{
  "num_hidden_layers": 12,
  "num_attention_heads": 6,
  "hidden_act": "tanh_gelu",
  "rope_theta": 74600.0,
  "init_std_up": 0.0784,
  "warmup_steps": 342,
  "batch_tokens": 16384
}
Each number is 128 + 32 x the weight over the matrix's rms, rounded and kept within 0 to 255. Layers, rows and columns count from 0. Numbers have three digits each.

# layer 4 MLP down (transposed), 384x96, rms 0.125, rows 128-200, columns 0-95
139172131193119173101125140107127137123100120096140053106100098097153114123185117109177128149082092140097131130135114125134117137111198115076174069111181132106136122134146069140128119085098117108186126159134127103100107138131162149131141092167159104188178137180082140141181165130145079107
122120115114114094141174117156113131153129122160145092135079141118116183118107111134138139098177110107082101154132102135125117116085123166165159102139144147172138083114157101135113168166128157127139125146135135151145157052152176107142103064115139124076117106159165077073132121133149136130
180211192060128135107225075144187122109174167121162131113132172110106115074110117142097098082167191155107089094082145121124060166127100216143140112173072121161127121128120162101108174136152120115128152184117094117112170063094127151113104139146123180030065151066119151031117124142140154162
145132134116133128089159149216144080110132134164130094099129143150159072152129095171150087136115101139149101080153119110101173099136135138112163098111144125097133160125134093152133123060102125107167139130106109197101183145144087139118147062151157150113092171117146106152106122143119159112
062071160132115152164139136149156171074082064097111142130114094079192092137153106187148121170120098202078185093140227120112100058168084084089095077165161182147135112104192156059085142160152084135106138114103131167192098101114122132173092160188075154142158128096157107176139137127129129149
121112121136107190147119098124107081092156142105134124167132156095182123146074159116163083117083148056104126109162113149157170158078161104144119089160043166156145157145132141207063146198111183132197082119241111114255116127068129134143129084166148061120154114150123066129080086143033046143
097118132095061105116122132160064121143084093123102131189173067171102124120167159159107171141158129145072107122094224129126220128151112111093187147099111093116164095114153117121212175188171167148146104121104135136171138102093117134151113058130149133133095161095132107118053103163141122073
098117151130139113120123174114144131097144128138109108115125096133158130151119162100131109137136136131134135119090153141151144141165086173125135147115135107072103115133125163115115089131183130146195104127095098095146055134137116095160138167170118056124130101114096148102128137151175127172
086073166143123144198149169141141155097165101126141089123126102154117111168132151104094143089092127119146149118112089083106091108076151144165124149129085166143130157125085099157148170088133122132141130077153182185122081179172154177135135124142085068171124158129126126135108116135132009138
115114154172141142121131148153112165069128147188090105103084128140145127127128074054166160102100087167132086160155156143113122097163194125119127134167140093123116098122158108136102176103120135070121146116135147080134094162123157160067118149092139069103179145114115131141105143170144164136
126096022135129082149101129130124138129155107130120115118148103157158122130122092160180149121169131159136195120074147069135136138077127099069174136104082157142119148144142152154107122126135120128136166156159106124101125157142130128114114119124107130063153114138125136154115169136134168068
066128090101162154110122121171123152135094154145158137072148079122118130118112130188146103148147133201137149140117120086097126091163171127108106163108144110152112140093096127135093161098101140121109139101135163138100151123119091140144146082138160180136141118116098103146133147133169118106
134109115082110108137125091164090104158112104134108129124141126142094113119134103132174115109179112156131161126099108165147074094099129092138129171120157123139106135167113128119133150196123146113193141085116142174125150114109123163142123107129153157104108139113135120098149111157123168103
175141127140153127118175128191173097153085126101149112149065125207094174161111105094179180136106090111126156053113144145060191075111123147092162175129118110138121187106206151135202193134115131112102124205046073193000157150068114096075158121155149089095101146074200068170129092076081119066
137093129126139064136109152110148127130147140134143130175071131131154083110160120086162132111074112148149170173164114099143151076125075131077172165130137150089086137157171117116144093174156196081097113148099154148110118138148118143055087110141151136144108144082138145196094176073114123133
146052101133123142128071126129194121179165071122135147113180141191099133199139075118121130205144180028189146087167148107122135136096097177092046112097117167146087179121129118170110153164117109088135086058104117121112126165144120088081113101176172107073165130118166130215087125116120127122
129113131125126206112137132099152100082151109143159110112085134166142119103133134163128088096150096083131150120118071075138105148099113136126103112091122134089144105066175131129145122104136167158173140100146151116131174116168160128153139077138134138128134130121135148200152151124103111150
112159117174122123111096113114128174105112178120120109171079118171146147112150120100182147115100128060129159108116123121157138079173123129122120114093080156131103160127092157115148161168139087138161124052125092121129149096099108194137186144125096154185096144107167082156137108137126141084
064118084140137073161142129095145119139160112149096165147106255111114103153128131098123101090234140079121185173123106100105202122130091064105105176161158108140124202134093142127162072141145125097072117184173126138167115162095203130091125154099205117082058061062134095158143113158076186103
119104094146118147092138154100127130114152140170124108113112163133095138138100094185151094112160132118125128133176120163117130102137112133103133194109183101102119139107142105093122181117114146121125116176128127178079139116107120099123148127125134160154160081115101123119126098147116160139
148177109106100128138132089187130092143104065119070176156147092123129101121091158107172133156108121105149110154161096128145143100145112120127187114085177138136095172107088122088143085097100134087151151143096150139195162103125119149100120101132084147128085153128138173217126139118158155126
138126150163136135152144134098062092145123108151105091089149176130122135128064121141093156146145110153096155143169132114097130125133108127176168153154145126125123183189135117124122140119133133117130111135143100109110096109091161095198107079107132151168119096115162083165099123125099130125
147184174117184118081084086122122165077072115163131133109105102123114159160165117056113132208141100080105107098142079117157110130118158165182154061138126111104123066130108154182131179098156127176143111154168080148093183091134124138173100074110109195073142149136158090142097173120155143149
131152086154127150162171167166142148091142174109126160139142067162140114126052088194147185138124152106046140120112159158108108136087134143116107139111154176086122120129101082159168213142076139140112133129115077130152125101134114171075134128177104039159166121085116129104167068119098161070
081095161069070144082139066088151140174174144156141142171114167129096080184114176120153118071068129162146124118098092161131111055106150083181091105131115114122100041163137153118115149122159077144120144099146080059187165165151136138150201095181150080141099110178195135114184144112122177139
134151120105143136137184125127136151130111095080127152109096119205114142141083131156107102088094123139131163078093137170138081127137123122136164110138095124151131105155108120045147162109068182135095152132094130163105172111152147145098160099127081137126097141159118125120126192120176144154
078154135118136105142126160140077141138126136124120130116118150110190088169085136142170106115088157132107100149171099083122138065128109182144139097152153137146172118160131125084209120114116165156142169127125090160140104106102132110081109129136145123102144147126115116169122093106128083134
085176145161189155076144093179120172156122115131126095097106100069090126172103123122127122134129077121168104133162134165088148118075151137124122118136097116154168170151112092102148147143056116118146117128167101103142135149143160109086157141108147166141167146154128159067076158137072102168
094139173085124070118103155155145157093114171120123122165113106206073130150086084155133172158136166128193161137125071136137126152101093125112166167090110087137129153136111085095096157141080086164113114132172101109093132162118126171128095225154102107103112102143156160146089151113142089114
172123083184097088148151172100172172097114168110049087136085155183067073139165112171144139142147136096135187157135087118150159073129158135146063097144186133094101110143128118108123103143100173146096105107106095064101119118137143159120152125100116154194154112127088169194112155094113169114
109096131145148112103128130129153099163124190050143129066151087140092083140173149152133127120143144086117109103093173148150100171087120125093160138134181062128125146122079112108168146172094126128149100205098109135175124150155123064057104132148125129148089147126140181143162140091158162134
137139118126123099155127085152123153158144118117099117148127121164139087095159116147142109136122160135136091120104152155125097098100187143146110103154153148124149105146129133119117155160075118146094137157142117077080129135151118153141117102071138119098151135119104165103149095143157133153
091066157122105175142160141105109077128121180138163158097106148127059161079120117107138184157101128137134200107125162197137120119100097165134160091164125041174143140139143156097115186150139154125090115090156160165101146106128095095131152132108074086096132131083095116171140114146099152125
125147160171165094130097105095143160117114133124155114104108056071193149086172145135113130092100104169117131182113160122131147044171190107148072122138165070061144087136121140114147098093110123147110170144145131150149058153131162119169140122183126103152161136144125124152145183085111070108
062136052136137123195033118140103121043099152140086159121156163136129145142104155079122112106140123137093179144183085180124168121198168138160090098063102172173154132123122065142099128140158133130129119171165135099173071119147129045191144103130149150123134123143100127180082127159112138098
110082087137147145106076160165106083109121132094118110147157137148098130163171065133127158148125170107128112142140125102155085119170103144141122126103150147104123174169114155132114163137146126079108105144162141110137142112120119102105117138127178133112102128142193094162105135123115156099
190127126097107114143099117112113102145138133068132141150157061137097136179145135122208105103152119151101134123133136128147126174149148155121150106141138127099142135139117132149125116127086058152107137142124136114157114128142071178145107093102138122090139139129118166160147121115140075143
126146115115196128103128135147127129064159177188080153096159127160128112147129181103057108081093111097073114186100047132165179051164121127123158082155105101086157170169134113143131119173139106131161154117141140062181123083111123165129163142123075165117135121127098149174065161141124147124
117114135112087123179137145133147054043150112134089150154129135133119153200168117137147117097142141129065167109116120129163117122169106150137149123160076158154164136126102102131108122110081131138108071129167104148142134178128103118113095140124167120148139090133119155167118102075116133198
133135140175161128104093155161134151146152137176195119073133137109154152119213092089118136145165135157155091109151091184142142167089116202111183081119165115070076136091123115086104113199075165130095148037100076064119177122129104162135076143153096113115089125111138091155128147148128058146
129101139104120108150172124082109108090185114107033152142110095170095144101144152130110127126119156146100140142116148104140170124148106134096185206111044102132104085097178109091184124096164184148164084134146081147110154096097104101144163162131080144144124092080180140159141146174156175135
121154119136125101073120125145186139068130195088110117202156119163158106113123082151127110094120122099103157200105069115120123079148151151094096136133104131115133091153156111129109112128108142153145096124118126083138117150155125161089152119126130107126193113144111113198187153142081119130
138115121160103103115140094088126104123136114168108101109189166198130136083123097103131124145122152140115121148132093180161131092120093142132159135163126154118105154154114137124184138084189133093126123113141066094092078119182085168093118117152151130150069119112084133155087217137118170170
115082159087141144153164112124106117103169111104086125117132157143131086138140130101113130094154160165120129164119085092154125115202139125100135167101140117097105101128117173106149124130210143088147125131112119133155146139108143127155093130140093117116065105129118174138155131123152164089
119134155097115114116142163152117123083127117094139112114145108121132105156132201111135141123092152204096106151149115112124134130144124102092130146131153123082064184096122155143182134132142147135159140100148129125151112156142122110091090146143152133143066121165125140104119135141110104120
111097154158099140134115130149108168164119106128120186102142103100097132122088099137144128107096099148087174138098148123128178134118115164076132155141109163114108156132130195125129128129127107159152141117144149097095149140153095146095102102127163122118124089096091134117112137140141171158
149145150130176097136113127122157114119134150094086114137174131144103069157103126139110139147080091132056092164126116118171135054114102130148128124178120134085072148143133141103110111164201178126128145177112120133099134142122173174149094142101161121137105151110150153115087135201130111117
146122144065161161155154106129111131077160079160144132184158078136080105126121105098096135155096095164138120147128109113159098102186134129113124157099117149094115079119168153086152124090151187080159103201096185124097138173112137123123118161087129177124151174141166133099114095084138091113
111122152149125085156148113114142075102071112059222213117071157132113093153189174112067153157159110122166180125101144070085082128139092087095173144113168096111117104141164146140156189181208066162117094078089092129181130124063048117158076168133155187116116133060144100178246144100094170063
137135149109130157152155101127102080089111154181069188055126090144147160115145137104130122104100154129115095102125114107110092073155138199130143108168139090135144133159205134160125167088102096084106148111127111099130118102147119148169103112117156200123112112133118162075155147220156133081
096116128102151174104150161195156150134065093190065130059136180175148086139169132153121109146081138084172075141146063155126068100128156176076148132136176146152093150150114110151082155127083164137117082139127104164136155099151144111106154051073208147097090125141083099129131127125163120198
159113108100092117140126179136128170141125073083110085105163106107128091138087069141105122163135134151105133162110144143145128164126190117136105095099081160127111164130100157100150140181075128156127103111123189100127124117148166127150148144155135143090112166123177163122107097096157128106
094137104132087181129067150100079108068121150123093125059125085157103179147127188113114105134103145136144095157168148135158177089171031138181167151163177156075130130122129133196134141111147117140134073156111173113117122147075103224148097113130161147135115092098107134152080131114160133128
156148135113107129118118126131125180112090110131120129159175133064114147138129163152111165136171149173079106149149137090133117177174090142125123141133118111151148113118150130157138164099121133118130130097162125126085089094165131094141101099133104154105159156114100119095114110130125125121
102104086172125077143092093144120113153144144134164133151132090143132133154163154122118140090175158170163166156139187161121178126160129118076095181144129126174113104084183081142154113139103058073056089062125119139116146181150109112120116156120055082174119148154082159105124119150086117118
151200133098073109092177091134183131138156149121151105171073116128163195110085123123147095113169092122133102148120086193154132129062096130117141093146072159167081104178114151092134188071131108145159093103124143115153039104186104100135168144130135095191139153164117100097124027210192102149
177109124057146144160092153112123080143105151091077183136114169137198109138166103097120189083150101102126122121135176115157093160151182106139115113121113122117139135097118181087130080119182101161175093131141155162121126126105121138127114172143081104154103161105121132129067107124192078118
143102150083114139118110140143115142151128133207153149146130142105131117138157092051175172171129109118087103136106144116162133166114130119174099141103166131086146134146081185139112069125136132158136121162121125032206144082111073099125124105111105123099130167162145153150077126126142107123
095128109144108089184153101150119138110083113113105163092094166109139160132156040125120105118138143097141119128158131120116107173140113185173150164039086104150130152071086132156089115115182136082179117126082162167097169174142136139105168186090190168122117122166108121160106150103114100104
120144157093154098095163165163110156136084151102113099127148136126101121112130141112135125144119118114142096129096121072107098160116131131103185106145123161157155133132126131150126136118106123130152136119101133112129153073120181115144140156129133141070130153096147166071100108137167182196
118117151114106144100137092153145212084106181172116110140134113109117138136145156104098140128106151099164158152163092118136138105185053152150110126085111105093129086084154121156119141141132118109164143146134099101126096166091086140133191136133118098187160125113109130069133122180109107201
083061100186146174143087134129147039129170091130111113138188100115133153065095129124110174171176123161134116086140128157142163143128136104135165136149144058127100216115123057160097068034147104143156016142162133140124074166153097113162162146098144114148152158104135152184145085175102155134
211097137068094132122118069072104107066108102144099163136168181137129130109113157085176118170115076099142141147136164155187152077101169085133148122143106144160175137129147132107076146166120154132150142100151172117139089104123055120134144151145126108096177088099165121158127173179075058143
119133122061110103167150134161104143082090103184109110159146127131120123122124182137137079089133133138066130136168187187131107128070119132163156117095130178086108103212071128157078175115119087156189144112110181134100119094115168153129141109107201110063133085134098151144098119147166119135
119124166118159133159127108156153109172126104109118203106150080126123155052097183092150142115166142176128158149118142052105115084152135121136173149125080137102112138123117096168132128155099072073178182137159127101159117099151149157099128146096099125118057077146152115070120112119158147178
132113195134141134201082160092123126198156122099074077130094085142140086154100103099204129148088110113152168169090143156115171084157076077112139172138071070120135089141124178078104070071134167170150123196136140138080127154138179156118177141101143133144082116142170108176155061108121113135
148138028148169115142177089182074095135152096140131134136058137076103078156139147082096093113152138088129147156198104134121129165118155097032151106190155158089122046073085153177152123180117099077087139092102158191120136170208187084096165121074133190081111201081234099165118143079158159138
093164056132110150103068134143134085194132167101091100103148069110113159126111119096127150129068092172154152100116114086139118123158120094089153183166145160161156102144153080117125162130138139206090160097166102072070157107150108102135093119168172097147188157100177138116160144157198062104
117094122144137090146131123153099126146152110150109139079089158067146093182150149096170106103118141105168142130117115174174095070165093155159142156086085104146099170139138145108191069158154127120148195134129140114145117192154146091143084151155110157129086110117121077120091064102136148141
132106101147155101120141110205131153130136113157124133095130096158193100138165153111129105072143107082113122122111147125082108099102080164093116129121152193119144137147102057182129167101125134163098103125099127148129112094116128155153146098154184154079116121178135165144133164114125116134
143109109155124128189131116080126125156153161137042171092095106156076152201154147076187081129174141113153069164114129134164042135080211158104148151134093101099134150109150133115125096098140038145131096151114111130134079121141128126131151162056102141250159103105107103125152134118173145175
180102170150132124134147122123156139176126104107143102169133122115147092090097100155173104142131132103128151134091094150110139104109170188066066094124097130134104128138135135135125164157106110098136084117137144158147127120121150139133136103123125142118138130151082157106143129154141095133
156137108104091112134099116161116111174166155094112109118166076107112132165104106092131108057108143038151118151167168182148157106129100154209144133138111117117083057090128110148164160068119068100118155092139169124130112090154088129122174180132162111152145163112092158203130160200121068125
# layer 4 MLP up, 384x96, rms 0.137, rows 129-200, columns 0-95
091150094102119110091096108061107101126102125065157168142111151128155108160125151119104124134115149139162129115124156097134153118117141080135120155185080138110143100162123101095147120131130148175142117070111133201110146156085116155096160157114151096120188120183138112174100117145154087107
165157124152105160118179110086150039131082142132165101182154157144080162110134138113094158163178128082112163113189121107234131176151140132145117119174158063146112085095153078106103215100144160135095116093127131147152146125135097162066140092068105138108107088103136104202097087099109142139
138142044172086141138143074104135134155151104128137132128133214126139160139133119082136156108173107120120111053097161116138107118113115059135100110148139112163154153110168150083140101134137147201097142111119182142125134153123140119121138194120118081195150063130116170133129092129123096115
063172111114118179105104078098151129133141111145170210199110126084158172097135130131098136116165197137086161086150193149160128098105081134153129146180133118089103149113136132155146164099190086122137122107177085149144083082096145173144178185130051072145124069113155122157130142056135125098
089156070115165139053119053095185101118111151144172196148146182085104137122129155116178135101163105128091134166132147157134142129130121063135096142115047077182101154135167141166131085153176118117193084157082147124135151161118124169182165068134110054185106061155135141130124111116122098065
150170042148098128110163132088098047161182108102128120169096125114129107121067117109088152140113173081120203137179087100179090181129140107100111149214128123128168149154130135110199133130133138138116069136125123120082141135089113095158121195117117095139151204096121116170118082132122080131
102159140133165118086070066132125120117146122136177146106048115110143155114135139110092117100146116085151103102150181098118102101122146102163122188125062140141199184059172160092171101103142109136109143120131142161173119144131117133139115158075149141114061160160144147124166147118170100165
158114092098158176146156089073155124085175092115150158168106107132093126149142117157092172122115178084124094132160087111143081160120151117152064155153075128170168119054174153122202146135155160125144094162147117124184129116148118118144153225100090125144062132132126130164053153128139084092
140128045158144137111205132132129130120114182108154124108089153128087128131121114131135174149151118133103133104123179099103134134094112100181111103119106093166138121093135142068167119112113091139137131097116097123137066185100102110137135202091145072153126179132156166179153051136190095114
157129075153112151120124117145178171123160123101146121137106175102139110130132104112145176142129171140152136112123157093129131131066104117085151145142132147095129169095164194102074115096141150132145131142135110176161137078075101129119188126122094130113108081143179070115119119108126100063
111113112163114093126183125158165122148172078166092172112072132129119119142117136102079157111113116108141148134201086166173089149099121113127132155150106143125125115108131114145127164103165186125133103136167093144134104085133113143128144152118118167127119123127183112069120123119177084133
159140112150145106147129152103174134108098181143161138130118122072137127133139128107105170158086183140141095102135148118136145125153114124133105101134116116101157110045151106108083165073125140157159080173171119104141072136126090128121118134120134149089075102147122127116128138152139123151
111183128104175135097121096151154108144139163127141169127107182101121153131091158095080197076164165130107143097189147124143105141074120051135101178111096171184114108091210119128175077104140109147184143141146126125075132170114136156139155231113110085132109110090200154108159154109145074078
139149121150147172141138157094097105202151206075138091174076173128128107057155133085123144166099110065148163168197110137155083108137057106131088200138127080141117144077131133148169104182126131138140091103123102170137115142120169139141126138135123119109130094106135100140124146047156099150
146120108109181148105135122100156097145107148125127146112104117129102186090055136125173166141162175091124136095135195055148087118149128128139115126103087149165148114004123092078114119184177121152112063126183115151164117145135082176089196183152123062132098109135159142138149128080140076127
138119130161098125142123113109172106075153150104133154073124139109129127086060132076128139130119146111112166109166213070129165142108146123127123138109139129074143137114147170084154153153117107180178088065133155182159106152128106183132146134124136096121114138129126119145120194122147105095
092173118130121155144109067138186175099146118108147168176141160132081136110147173081104165148142112139084053107132141144121087138153138110150144140133116118134114104110165147106116108080143144188094141120076092145140104127157084098148124138104079126222051134073117091135152088093172112087
164139076125160145025197049143179147148150143100109163092069147097107124151173100109123182094179122107207111135131138129154098179146142049153158154137125089117198143100167137125137134122180086134134069172118111108148151102066095148108130175085085087146098122050196164114164180154144083087
097129109098146140170127106155132119153109111097133108142150094092134102131174148074109119115094090106147094112086154120136104149106158111124112100202096136150159087153125123168162128113120105141183152102153127127187169079140142141130155144135142114147159155172133150156116147100145084135
134200096139165129122109161089074110116151166130113119148138105094149128186165215095138142171101139137183187174155162137143124124149084076163127134116118096139089135119113101117142103144079128152115103102128105146146149138154069123138170093063106090182153066091090108144133176094112122079
149112138168154119144069076131141113097224137107142177124137088117150163108105177164103182083141091158115091119169151181167099135098146119113131157099115123125172136100109087096136116120126116118088163149126165163177134129106112145149138089097173074126132115109120138113133092091147077117
124202118155130089075107104108137133151144131132140200166094103111114178108178138067121109197149118116138141108162120102191140147103115120184122095117088102067164133131107163157106097114140133115107090142073133180091212109075154136049186086135091108163100098089171061189107194107112089096
140165128167095141078197154109111069149162182122148181185153135102150196074105172095065145165143127048119118147123158114134122141083086105102165085155131094120116120120092121153140113101157083182135121146162132147152185136149048129113115165102138050131156099147127113126158131135144113084
152071129142166180163099026130126128122120151097149154155106185064131168108170188054116174089111118144149092154145162102129097121113122103208105165255073109140163131031170146092094113116168095142179160102114076112171148165142137132149133117130165097135112124102155140149066135101172131118
110155125137141151078123146094140139110132129090158143138055143189091166142098150127135179103081139145138132136102221129108122127137122144138105156154113098138142101140131114102162174050113090157128157155167148116071176126127094111074141104121129105175107128131167111138084184080178089092
138171121114119111114098124107152112108127088149117134156116106078079170110186136119087138155125135112112064088129151144126109193084103106114079141139112106103103128092158121130106179091113158122159170121149135148148184158143101159154178110060090104193125137150141160088135115134159146153
155174108121161130150084146084099086099144138192155107177140164125093126104100151122113143103124187076134101106095109104129118159131143125151112130115112135169142096120113069139156073104121134171176161146121145206113139106177137129161143081058089073124168071132119149129197118134176099066
142139086084203172099040136104129121147167123144150152148126113139084152077069132136074188146154183087210142157153127123160098141051062081152136098167136102130121158136167142105133140125167106111150139139141074121104151144137162113181119194101092140139095120125162126152095106142166122116
147143059186061088174110094122177092134113123146102174127048127144048214105173177102101140136149141146156129101107207158168117160146107100119111123158136126141149138114140130126164107113137103119114134139121102153169128166118126122068155090127042091188152061133126179138153129136153171083
146139105152127154144104084090094140171138114106129120112087144104131178137148193138121153179162156112098160192180103165210110114142120102169142125102127095180131185131162154144107105084105085114156067043150136112120074122068100131133137119080171090100117065145155132212105150129156070120
137163172092162103150153164112116104133116119155152152157150137105117161181143117098106103127097124100139080081141163114148140158108101112136100156128119170117106140131120106078161132068123168148162079131153147141157147110115152114108112146146112123153155093089144127121121137134101135152
130174054170162123173111130127168105167178158126154164132106146140074176079116123121080125105139098123116095187145144145164103101118077101111185125141113155161170115114161143096056128124156120110127155114109142130140117066117118092108070150148149111164167063105149179102121165057174081091
100156089188121131162128094102150114135140092150146123195075163099158133049175127120097123145144141132139110121166106165214083164156077063091089128152069065129109095145178128117066166097134141099166081126142123126096183126112153156141193112075143116129104098117160147117135113061127153107
100118112174087149099179132058111120097191105109112083148051125130136159158105160087124170197181137126159191179120097135140116186169144052130140174197127124176170188096149106130133112093119120162157079066132121146143101134068115110102147167080078101166083096160116105163110095160137082111
130127121159108157107184080100160137135149183122155102172120126065118106064134140085092127131121140171176118150153177137113096130142120117089122157188122104109133108084185094076093132137150124137094128067142150135089104136126096120114104189127060132147147193093117122139090143136167107159
160152140122129142070129123121144170137181104116101114127082204087153104117106122105066152123146153104100097157176114136125133109099123098117103155148105153128147148119128135126117177054114120123198142152123145102077155146117167128121126117125131087144136113102154122154060153136122131156
146122132129119096109152157080176099102231170096176123184073139119149127125139161151111195089126121134169135049169133152158106127061110104114138164110105150136171143082124163133090090169151132138133085078147140113208138175146044100119183140116128094110155105125111150126108115080124128068
173139117164152177084123045133092112133135167122151076172134137098118110127096150133098122143142120108091121126194139120113083151076089111152116109192161081171143184137144124094153150124127084237143114132176119167099077136093114137090097087148106071142160107114179127143155178099158089112
170126100138189150074092138053118146217203093063121128184133109087141173095166104119087175159163180140156139109124091133129120146107108140114086129085114121145115047046102155092182149135187124150143090129115090117119147097124117166169153192093129111179160075085165064158101098122136070094
158122067122106190062133124112137089174154120121122174087096202105098173142188175155105172121142136123110112124111201162143104163090153119097070110121108114127145165143126113120096117134135119143129099098148150131172183092139125108142181099106185136130124079108103167165073139060115101084
135151113108099144129097091118167126135121118141120125107129156103139114134162155131120143166139119102082120113138139148169136191088128113132145121140066127139228172109153130120150115075093089185194172083142091179100113041135085125148164139124105126167124111107134144130128060139178127142
132141080117118119131111088083143104148171109127133195154187152085088162177175176142132144164169133133114039178125123077147132123109132164121138155143081074143118153055108099130111118144127135139095155168094120147127145134107126134157172128085156165143139121128122068166165087124109099106
144138134080142187137140136095082121151170118107112126133151159125133157168169101105124132128157215126123145097151120063121106126175184109130090218111104111128167161095107155102136177075150087126099136132125105129122147136117109145146137122098182092133095081122127151122115145064109096085
120122085123218164120149102099128109123103085111162116164108135152089140109115137135088119164144134056137131076140145137161128107142102148129116074139160108170141166124124086126121214104117112155104148127140137154132145142086106155145139095124083120160171117105143098192148114113132091136
094150145174088108118094074108156093142144115126124194146090160096123110127149115139122181098094150064128135112126149146135108154113144124153117121153055135131109168146134174134141150091153136118119123165158168106133124095083116121139153134114115150130155112087134146174135140150124125117
110153103141106125175126157078146091072115140143133138122103095161097198094106161125113140121130071122166158149161140134192115093155070091149122141109113102094206116155086096105123131127133115179087118123151157129154170133106102177113149144127119107151156117094152086152120139136136140066
128127091130081162170140110136135101150119108130120140194084150153143199086090157148118122127132139078130117153138153166129111140129118114130110098144057100132183134155122134102143051134157139140164131105110126125160164079128095123189177187150082076181121169144182057144184087126137104111
106151131118094132083160133131141058155178091176157211188061091138145156143107167100142113128141112115115112146124171094154120140138076084182114150124104067133158144137093150107123125178137075174164135105121187139103156125082116107161234194113079112155075082113145087136145136086124138118
097161110153168151086126132164117152133135179166150103099107097117096187090185147116131141174161173094097135104189129122214047116109077120084136112225126130137185153127154116126151177115119113078129106120121108179093127129066108118153126119146138126190109092150124104124110116110181105107
140136146089111165032199070096093133067104157153136168113093154149050127100137191136085074154149140120122090128168140076078057185098105094092110160162143105135127147115134164097115139145159117160120141109155165185133196149125116152146170117066174090154082156065176076115132126112177126141
163161133152119146086118060143153115135138119107149133173088188031120149155105148153080181111161180125043144121145157124115117155127074145172114168127100154178094109090141132124147130048138083119152083125129108121160132077138100116096120105148146117143159118086151101181107213131167111078
128111071143202193143126118102178096128148168130160114086119134076092124142134135107057179146202124142073182170128125101163054203157128137103076119150136114198132120133171137111152188116106103083107137076160122156137148105094137143103149115099167186123093160118144109134088117097189072104
116129122169126118133131113125158103130209111173137115098093119124106101127162150075148139076073125129160130080113130163117117094084132118149133099164159139135152133091100092099142095119126109115144116110105110132206168167088153148110156142112142126168142076156139100091114139075146129160
142145073104123145162178125140174109154157153090117160196127165080037131175180127066140143136156156055068175173092152072154103156147087102159146120119077145132146112081092108120148142136165133138132122096110165157085152134155126164162118127100140135102085149099154100125102071145133127102
118171100126092072144219140165114090135141156114190126162105101115127184074114150117088099090187158117102142184161153089170156149028177111104129125107150121154154116118171121141115146105145137135132059161096127115150130142089109137145208125074067057153118138094189096173143098149140066096
135148096144117136123141151126130087129152106099132118165109156098092166100148126088082152053187109086133150173136151100168106123086148138137069102083091084171142147090136160112169143105152155132178069159173128193138132168066153162111186123132062119134137175120135144162110083104097082075
120141128179100135124223107145125052084154115121181083185113135100076167123115127132104135157117103177117144136121151097151095142178131070139155164240123101132117113121174142032161172070138126116127132145071133174107101106120106095108155149092159104149131138059134102125114146167127071109
128110128119128194134141128122150126109110153104101118142138181124112162119157161120127147171140146090141140091126080092154089090147144066204148186128103104145148117140153134133107114017124090171128052063098186166157136158102094179163135157140151054129176148073168099181149128080189092111
117198112116113131177129098149099102151186112176119139146148104060132085139128120110091121129150179112098087169146159155131125158102128112139064184156143125100137170094150103046131143090119099120154141131114162132155118171144164158177127113079117101176136133152097101079194118105139096133
127115102112185146135136152075123095077186113141180190139110116072111123106146144101114105168131151117095118130169114133140083155067127123113082191157179140117118098100138123118160202125111088129125079077154128171128164133168121124171152117107182151122103148168082097138135124078125117117
170143074140080144128194078108125079152178130135141103169105129095167200147089145146144139177189150124119107108195151114111101175196143132115123140079096103146124153133150142079179112091114093178126127104097152179158113081076076139121103187079151134125121077098111106149145092118121085056
119161067168116086142174151127123088092128137160163154175140093133114166072125137090134139153210127136093057146139104117215117142106143124146153155118108153166187099118122088089114114165169143145129155151129133120139127120116035093088184131158175180143165147081093113170099138072121105077
062161138115124178163132128159127126125095173143177155133126165082141146102113187142081155136104135155106074115101152119206083124147117096105106157136130127208157161087195131169147145125109093098124147154120045129143190127040098106060182103104097093110070081139147112168132096110160098099
107137106104128163087163089062122154105096189137216105083122134098138148125115120136133118113179150110152120114158082192177107143110085126141120118131143180164152138118116129072114164146150069164174132070109157136164151129108114196134141111075151111131106124054074165120104065102155130142
095161093177186147081093080087129055165118157128146095161091136132107167086138162044111161129158179080074089196120146143139126113178121099122064182207074083177153121082153191126149165149172148136122162149109170110133113141140170146142125143066097077128116097126120123142124082089071136136
141134118115138149133086059085182111193151152148184119165092219082051120109153134119101123093138100097134143141093158156186110166137106081119076186192110196149136173140124122101145158087179132120100109136152173173144142119094098161118107107088134114190107086105162084144114077153111135080
141171115119171153102138018115111091134125127092173161119120094099112201109081118160109099130159118146085111081168166164186124165131156155121086140185163098159136094142160111172138186103125093127120137156139128161129134094080141091139144098103130049188117141089149095186107165089144081114
164119098160148090143084140085140108083130120087173118147139159142124175130112185194113142139135159134118114180109126054108139202119143146148059109161173107138175120103072126129069097070132093139143097115117134145119120103098092196105188146086149090140202123159115079172102133134126102106
184155107139162192095156084086110146102104129075132139142092130112151142085094156160132191149140147129103161119158190160139103125164087089141115172156140158164157116112135096183175176154123117158132105110107098177108092071170095152130112159089110081108043089127127148134133136164142123090
090151097119129194108112091088151141164099136118123179225104140102099252086072094112140139149141133106118090115139126068169085142123091099067118137199074077090131117101110136109144106152169086150110104191151170129126119091131137185176180164132140113158127111104180074156100177134101150074
157124103147154157116081081155157129137109164098192109147156184109148173112156150085105185142103127106096098095122130153108046107091098101144135161141114125115122100112120145116174098142182147136102176099104111114138134103159128136126097168134105093151082117119154107159152113117133139127
176129099165126111144148148137163122144189174051169169093086117141131169115126107098129124143150121073113131110108153146160128146094139137103131128102133126146157081076104128119126172071151106133141078117073103133129134158070078185104189135143163143098180152104166125179077154142164090086